Weights of a small transformer language model: MLP 768 squared ReLU, vocabulary 8192.
Each number is 500 + 50 x the weight over its row's rms, rounded and kept within 0 to 999. Layers, rows and columns count from 0. Numbers have three digits each. The size before them is the row's rms in percent of the matrix's.

# layer 9 MLP up, 768x192, rms 0.179, rows 132-263, columns 0-47
100:583484485468575414545477527531593586520441493474494507478443516477505494528569479392569510637483471542508548461478392560529518439479542487557479
091:604499528443571411573510514555431487436461460504417457585420567503503499488477520495537555468509491482468514479524457535444409529538479500487528
098:517539498465477486546507493488549546451519449518498407468550513480601512398496460531472468527426519447458568504495549515478469514455501548479437
105:475509517428565484588517574442512454608563496580577530562600441460467508541535520474523468484468527432498578493497493584446465428580568576612504
088:486485653491461396441449501496561456558489493518527497546436442528572423520476480497509510490492525435598548493605521414522530503497549524544585
087:496499578488454456626522423566544498467464550435547496458488462490612463576386456492538500563640519417443550448505535513546531483497491518537510
119:448510493505561499561439458428501554537514535601540431479415457442438439502508504541507488555581505487499585413478481525488491450540500445540482
105:529479505499553458499462479449542539575508538572586408492482420469503471478588522489558544516399553438512528447594491562480575491492467478604531
106:566475469454432389440476557500559471429491501546530486448488450519519384552546512513562501497485484562534548505570468549414560579513625542611446
112:466481549491432557522571479494505599613499507540401510484618496465397557421556477493492502529498465532512562485535476555450484463471516571581498
106:584542581501513493560489533523511564527530555464407472527428480503486538479452469394462570463608533505535546413471377525477488514489459469567506
098:524505514457526471459531475511425480506501475496488562501506507416526511501565511482617474552508441384538487501484413570523636522593428460556551
094:553560430511542482549550542526492525458539495510480457569535545502512461557477468493590552549452580453568512560545501542538497490515476540588439
089:479535462495538514515414566430506466475467541530559487385423505471466480623482469539546490513476538494529546461561514544487477421528479496488494
109:474482490441556470455399504514568499495526533523514387490533461404511535493570513553465484446557495479516509440566373481564536538500510480556527
092:449528592525455516472410581431595576586444533511458436485506465462425500461553531511522536547587447445510522448498450597514449544542585498556457
099:508446508488471512457534478533461552530490460545531491463449451507446513499451524452444505473565455442480640469472478535565531490520498553566570
102:475455557509581447486450378456521465485515504602510521415456435404509391517567526445468528503470550492523555484528486506476496544455535489478497
105:537502540538483463507477437525527556507477552584470423549427560432479381478513506507467575492504498466512526503579445542413504482446522513518572
095:548494455490543500541522566576487566513465536480456508543462559491465567522513564436524546463485479389487519519410545592490473549570447578483490
105:499482465435577528500502561483539470484527464553478480421451480539527507513572450442527460551436460531481552516497513529536480406554498525495532
095:393486553485423448503538503565554498528466510527565497381490462451439495555518561484512495376539499468480533426522433518568548459491470475582578
097:421522454496485372527532494483468501377405560489486474492475483461459455520542545462534439526548346515472538514560386483383480487475598490542597
081:574661523327700541397534437354424613567478540664440535520559480520556519575555498512514418483510552462434491491461507486544527524442602481551501
088:542489526266476439496587445482510466391511478437457444429392498455501575471482437432472516493483482491599526548536498531479529523533493461437441
101:448562478494590431503432527463518451455518502556490532457495448495474435451597479404545531618586477484529523615529359571606487430581526481581556
103:552502499437505523567537502472520552384471492474537469550537450477522441448588597465448500525524512610512558447520482542512455490513585488571521
109:408528587498468529464458375523531539565511471465459472481535555472476472566556510472526566442461506345476508495547490523553589496539537514536561
103:493517507521616533483534528525474560469499478507451559429577402406447498515499481540557479579484482484564531501532482467505622512539493439573391
123:485540559438624507509389484511434555503515523560544464505602481459552576504505513402603498496541380458573543510537543631572561502517469646480494
097:533553487461534412579497440459482468552430544468529514435440449447428484474498549517472524584511578492479508419432531491536507426531438462583587
110:508593580395477392506447452502532563519630529482483497513568454516500558455510475496405468427612503501508633527540495532459554483544517528515442
106:450464539479533486501444388464494507512601524615452511392450445453528405561515515468579559498541528455481529557547433526457559421524538436466498
095:488506524341546469512547477511544440446514451515453474460425494446546547543519585448467521510459506475571515545511522576482457429501508455441519
094:538459459521486400460575520512582507569526514544392404514539499461421524432568505414568498475566456462504561546557486443542406471541456431496568
089:546464509544547466414453542596453483502424511504530513560536498510511518433591477464473550433478532494567494573533454522349478473532501592517563
091:564486468513483499530553595528536515507494545522465550522517522465432430587467541484454601589496458546454572556539519454562551579586526453523483
095:368515491495472446383506462469540489619447502504507547393556496485464437388500436493547509487509512483519520405546475516574562506517569447621653
096:434645515464543534543477454466424514484472499567472473459432448512535502556456534475554499593524527546489572465452505574527532515462611450515449
093:438527475511544485539459561538486547574520588628393508513509565518561503507461428460405494517607487529673555446586405507428512434524401446518534
094:485572463396445525519513583448543476543521455512494505506488406446454505559463610463424508559597431467486539520496409572551443464458507535419516
104:398531535504492409450504499484527511528532548521453477497484558450461481589459528480513567470542540476587558532389541533591454428509569499526493
103:515544601474483494565466417497439545562516566534475396458546418527481484516490473518493513428557566494508535436584375533458429480553542529473454
119:497513471369482391561476478528426568464571498506483459475475420419495565505538502495561505538527505388515543560496488596487516431512543515637448
092:468580448473443403545555488495475549497475439492454512462487471376459486527526500410487538523441442498532507457475568577477588483520589562477542
110:485551540343509537437507501412448491572570532458469494431501483482483534581523489483569540485454469456561497576574529491593547544582461548474441
104:476493500426509459595442482501548594462486541505476493464519457467577492487529606499484497546526482504483522575476515580537453527504512551533503
090:521464503511461556520420539508524517557494483556508426417554500464529508452487506497462508501505500514451535505530521586533484435553525579574548
106:458503510467572543576578542543566476526523404555543458558502531451587491462473539405589550472446499427503566470465425554483473474464504442492549
092:487544518482435528484435518535441558471544598554438406544610499510493440456429543483468539502496486448570516406530452594473544515492531412453528
109:518472509320507478464499464513439470432538503527477475442547532393570439498462526445521595542491431500603494506472523690542588502494525412520516
095:512467522452452428536466458523461621536544460558461502437546385490523477460485459478480489475560480452512536516524520490517418521424541513560600
110:524466435467566420508463453527548504492470404519436464462522472518413442452540465457516547477475549498520543425506489578415617475519583488563523
112:502545511431496495552410434472477475481492497530537474493545533523403454563452490544516459445487537518516527516519409541492453423481511606568494
092:559473429368578500451526547567470541500391497502532548512514458513507491571437472534438551572528474505503556475429510479514555406529618492561548
104:519509620530566507461551536602463545394475472495461452483398494509502399494432485345439529541456427503523536444532530502490566487453547514509578
106:522581475468566472562393458465539515523522529510507444439432394455462450443560582439532544454534562522468553488514494509544524508586543463527534
114:549523478516555566529519501527551533519472572538520494538485548472470484472506487501562537448579439440514521520437370542534459455507457487510541
094:476553478561561439551531475438599469515453460499511524528555496527494561464433562438482508529487571413501531517472488529542468498574468431646496
095:520583566474508587546461596477538461463467515521476493500499464437485495535473427544473480459393536562539575443485490536561485523550514511445500
088:503470444475569461531372470484448545552405557601480464383440379453491579501564448508465539584458499572572620520569564459545442556479583471606469
110:479474539410582421526476556492464474525600482551426441395516499440521565454534480544473504562526466420597516487505491564516534431499462551497498
101:562464535502497434570523477499463544509505490495458491456601496497450572457514530526552446515464488455538522472407398523472507462575440573533497
088:451469560500472452464479441532569504563426423506522498559464430519451459525627496482567485572477460401484542467489525537506638550594411577468587
101:548510631423590490479588433449456497483476520546589488490486384540578514500444498489443529446514454482489503558555533570421643482441404593507409
116:475507430547437437472506421502585560499557570532515432441537481468568455524560554517468439459586535524565554467489580514444532522474447461447538
099:488577504456517449540514474583477482483444455515550524445540446519540557542479543536455625481508586438531566585474521578571533493557447422537482
095:536467465505444475613453523531530500537629490551561521427489459506483456478527501515466517529497475445514532492486451487469576477521547504530524
103:482456550488511523438495437438433516519530505469545422466532530464465528438471524399570433547561400498497527460491550561569572414511404587524492
097:491469447547558481479547475538467451486600511584489487437507480457459487423567576498533598434487492483494515513501450490559457461491384578532521
107:516553498432590417521418403454504594510476499548492535459497484505409517475537542432498548448468526465484597471506531503527637506556481529524519
110:461532505506526553559514431480495624498557493564494393501558523466412455501549506438516491539433493513425592466480428480555407521487438471467548
114:533492538482581427514498525544545523515624556517541435487458530477448461492507528499485519515495396485513545420483576556504521519500551498540525
101:533603482469556505434473465520502529614523531483469450522521548461517562498417462420538554530491388487533553554451586609441484511548472475423550
102:575524491541471465532589395440540506540544437516580414508490435505416509478564555464569517559465506526594541461435587589537526577469498543452451
083:459421563479472466486558411458551437469423451447495498433541447511482495442458440477486485550584497489550508451564431514610549594482498445552518
083:527471535439541548551423543553556526457587519433523521576518590461524482488519464480474525569447520371509534527506409658568555459527450367537558
095:500443570473466527433513504516476537588439416486548470409523501494551456506475499499528485480646443437556508441444466507581467450510483503512596
089:425542481403481580499452509512488526580452548476432527546438555496453523464624489531564514477505445503532685552515439510462542463503467511477505
094:576579463444518437543514433558398474410479491467522472455555531500555487409458510419514593489578515498535495486577401457531402461537483496464529
097:483503455528434417507469443474413497587456462515450338440537488488486409556437499482445491498540506449539528504459440604484479515520506484465465
091:394513557509475505602434547559568470537502566468522433483533502516566480554565468532512508516426430479476536502579463507513517435557510415523610
099:501480478521440526540484454508534526582555531569399470516516421538476494452459539548446499490519454505512558522582453507479501459525543505540473
094:482482429527573485594466463554595482482498487466437423383530491466383490494471436549505526471625465505529537469500484608542586546511501445539514
100:508516527475543463568523368517566547594549526422479388518461464506390502536505547466433439542478471515491533447490456533458497396463472522493470
101:480606463515543496497463537448502553449472443523557441517498506497478449499511492571508534494510566491451515473586422614549509575525557536537566
118:584449466513543488461493517487453516590402512578504441482384444424382491478550601487512488529502533543461549527459525569546467472585413487590457
090:524470523467536507513498466537558460426490443453477480419464388540592486486498453513393539588574514498485546430507435491519527504522478512598493
105:516466459442424490546474497449538604485455396499522553531476367479445530506600563532523550624581500514527527532491524495492503558547630546468555
107:516608459528535489576437491532567576477474506490555571454491485431536473438443433493509570495470481527592513551484391518507573430497497549609598
101:489494470520527433504526462481448609522490556484531445542537438445554526518537470467479584471455525388613569476482501485512512454423512486436611
105:601524492457511510489444409491464545545487508546557528541462502536565486450534541507495537556501497543581507479495484548572435498520501532569545
085:460561481454516524411425485589368514455417585590434440499510506466565557504496586543443521507513482456458607498497443438476497554492454522507576
084:433551513448457397448641484561437480470459479518498537501580495549522509561562577426452576543490456497655497509486462551458488526532546520498485
105:559512486449514517453444500496538547514549483510462507531567465546466511467478450484525526536476509531463535421427432505546499508522485474625486
113:532502651471611407557467473502533561578525438555467568497511444532531399446553516452544548585530549541490583513442434538499482527500553517576444
104:495485499550434454499562482510503557505562568527479403464589510481504552491565638449531553529592491490505547422503439512399509528470456485630622
107:532471524493546372447547436567514502505463484509504497485475439484530539459492495498596546452588527443585548486497505514592445494477554479561533
122:472527590479574443435434468499561537460541536544521364493469455442504548505512499465498530449542427441634579446518483495476489554460501526544432
112:474498628502519481551510492493448584481482430496500361470481518421488499548525531498548545535563438476475542546518485535526587447496427488528488
094:444514513543423558591597515447479505530516471591523463425557479437533506474481532438538511522594589520432525432470465529484541532502558494547547
115:518461455433518563499494512568504486531493553470551453490489569476436476559461460451482501544419402441429549489460480543541495371461441644551516
138:490548575428536460545493418466460532603520573567505498411453408443461491504487513502472465566575410504593524484467542545410443442532469546460523
099:493493545359410421477554484530467527508615554530539497511511510410476549474475471440564469446439454504473536406422562502548493503534464453486530
104:546496504511485568529472471458546556557543532570525525441524520461576482535458535489467601540527561539443564479558441553512508499518555513526507
105:654466567456492464485537494511500579567493422558482563525491531451461443514579523434515557541590508479494511555455430457569410533549642575524475
097:516482533488457493461453454490510503544640500541493522507472411493438567444530588527514489469438443454516511496493575569530629473508486507545517
110:501535487464499470548463509476416522497469574548443399487485403449500549513533539491562562555512426521457561468497485576520468408507516510476557
084:489492535477478454560449454560554451550522505550487410452564449511576594539517498428427527531529556377523511385509485548518410465580544459546567
102:494491540360543444471510428475491486464555463526563551395457545536546564434496462461633494508476534541576518462504456566531441492492437492545480
108:430490451430481552563496508400520495440493416572530425486479449514470486536451492475566513451535445482481528471538502526515474466479459590578488
098:438499568485487515421495516499424486435487603526516577433433476486493439568527522545555580614498468507441526427551535619498543439534460446504534
084:436511508452479427616418509419409471483508492489424455526607504522517487541515508475468462541509486517576508484502478563436421523491524467503452
089:489512532456495503506378505529535517480453487503462435406513471416536412510530531500442494546548477502422497437498431503421548489543498549493483
106:441501533473511508457526403513466586486549500512508370412438462506448470526525533507566664462496436479499553574481494559465521478467444553472519
109:584568459463481489421568419550505475445552504562498489480516522451483476427522497520507598568506533444499546425430459490482578502554539559518515
088:442578421504430522487473528542527471507433564530553504511542469519539476576532511506460484498495526487552558458512441460453455464469566537535568
104:441537567396602494568458515506399530484493469459482493537478442508462457442596494435486480594614435513492547489473480484525573575489554589601524
116:492465567464584503522568440532530535540522504495566426494504463507493429523554496459576538491563437537458587432556486524492479588588427532481570
094:460504537469516467584464563469558540550500481517483419408510470438521449427498522434469484415464533450432555454499537554535496466495532407433477
106:515528587504498489485515499450538621603469553530492473508520490472461501450469422495556495494615525480459611425476479523494526500589381481554537
095:446532518498531510395480479510486615433541575546573534478498537485498531488535506436495521495451561527454552574468385524473458524462496565489466
102:515551547480480459512465523424498478522563491611343450469523523503509546462584600458539529577547498420537532581484468520544544508497491500540574
093:554501489487486525597495468530497458458440423477492536574491473517541492454449505559502601537565395540492560501534440512542478476554518522485562
101:560479503489513395424507405527501472516504433478518488495513505495524532454506506560435620522563533338490564454436423483525535509486532428530564
097:440602474460551532499553568532480505498490500470502524531431489487487538559541479480654543554544477493623505483555385520520547507476391498477457
094:476523570429491434474413382506453565435487476495445502479493542532546494535551505495502465477560448530523490526435511488575565504580515505517590
119:512565441454483418500497391487438567581573504544393501529511582521479431424558467413447471484478487510599523498443470523529483544563565447554500
105:536590469472594436514430415464528517619575520614513426527441519530472465445514488476544495551582592476470537547461529570552458526522483468516455
104:483506524511562565513510556448431535498467497530496431399515523480465453462567522556565474495503536513453513458545416514483493540464475493464521
098:467602528495519531509381433479396446486497504619559509441552519449479582408499514410567531469510422562533568594517545488551577437417447508471432
120:533506523421606476533563473467588534541520549626457460506563481448519526551518440516499576519483550444563519538557498629494531555445477500449596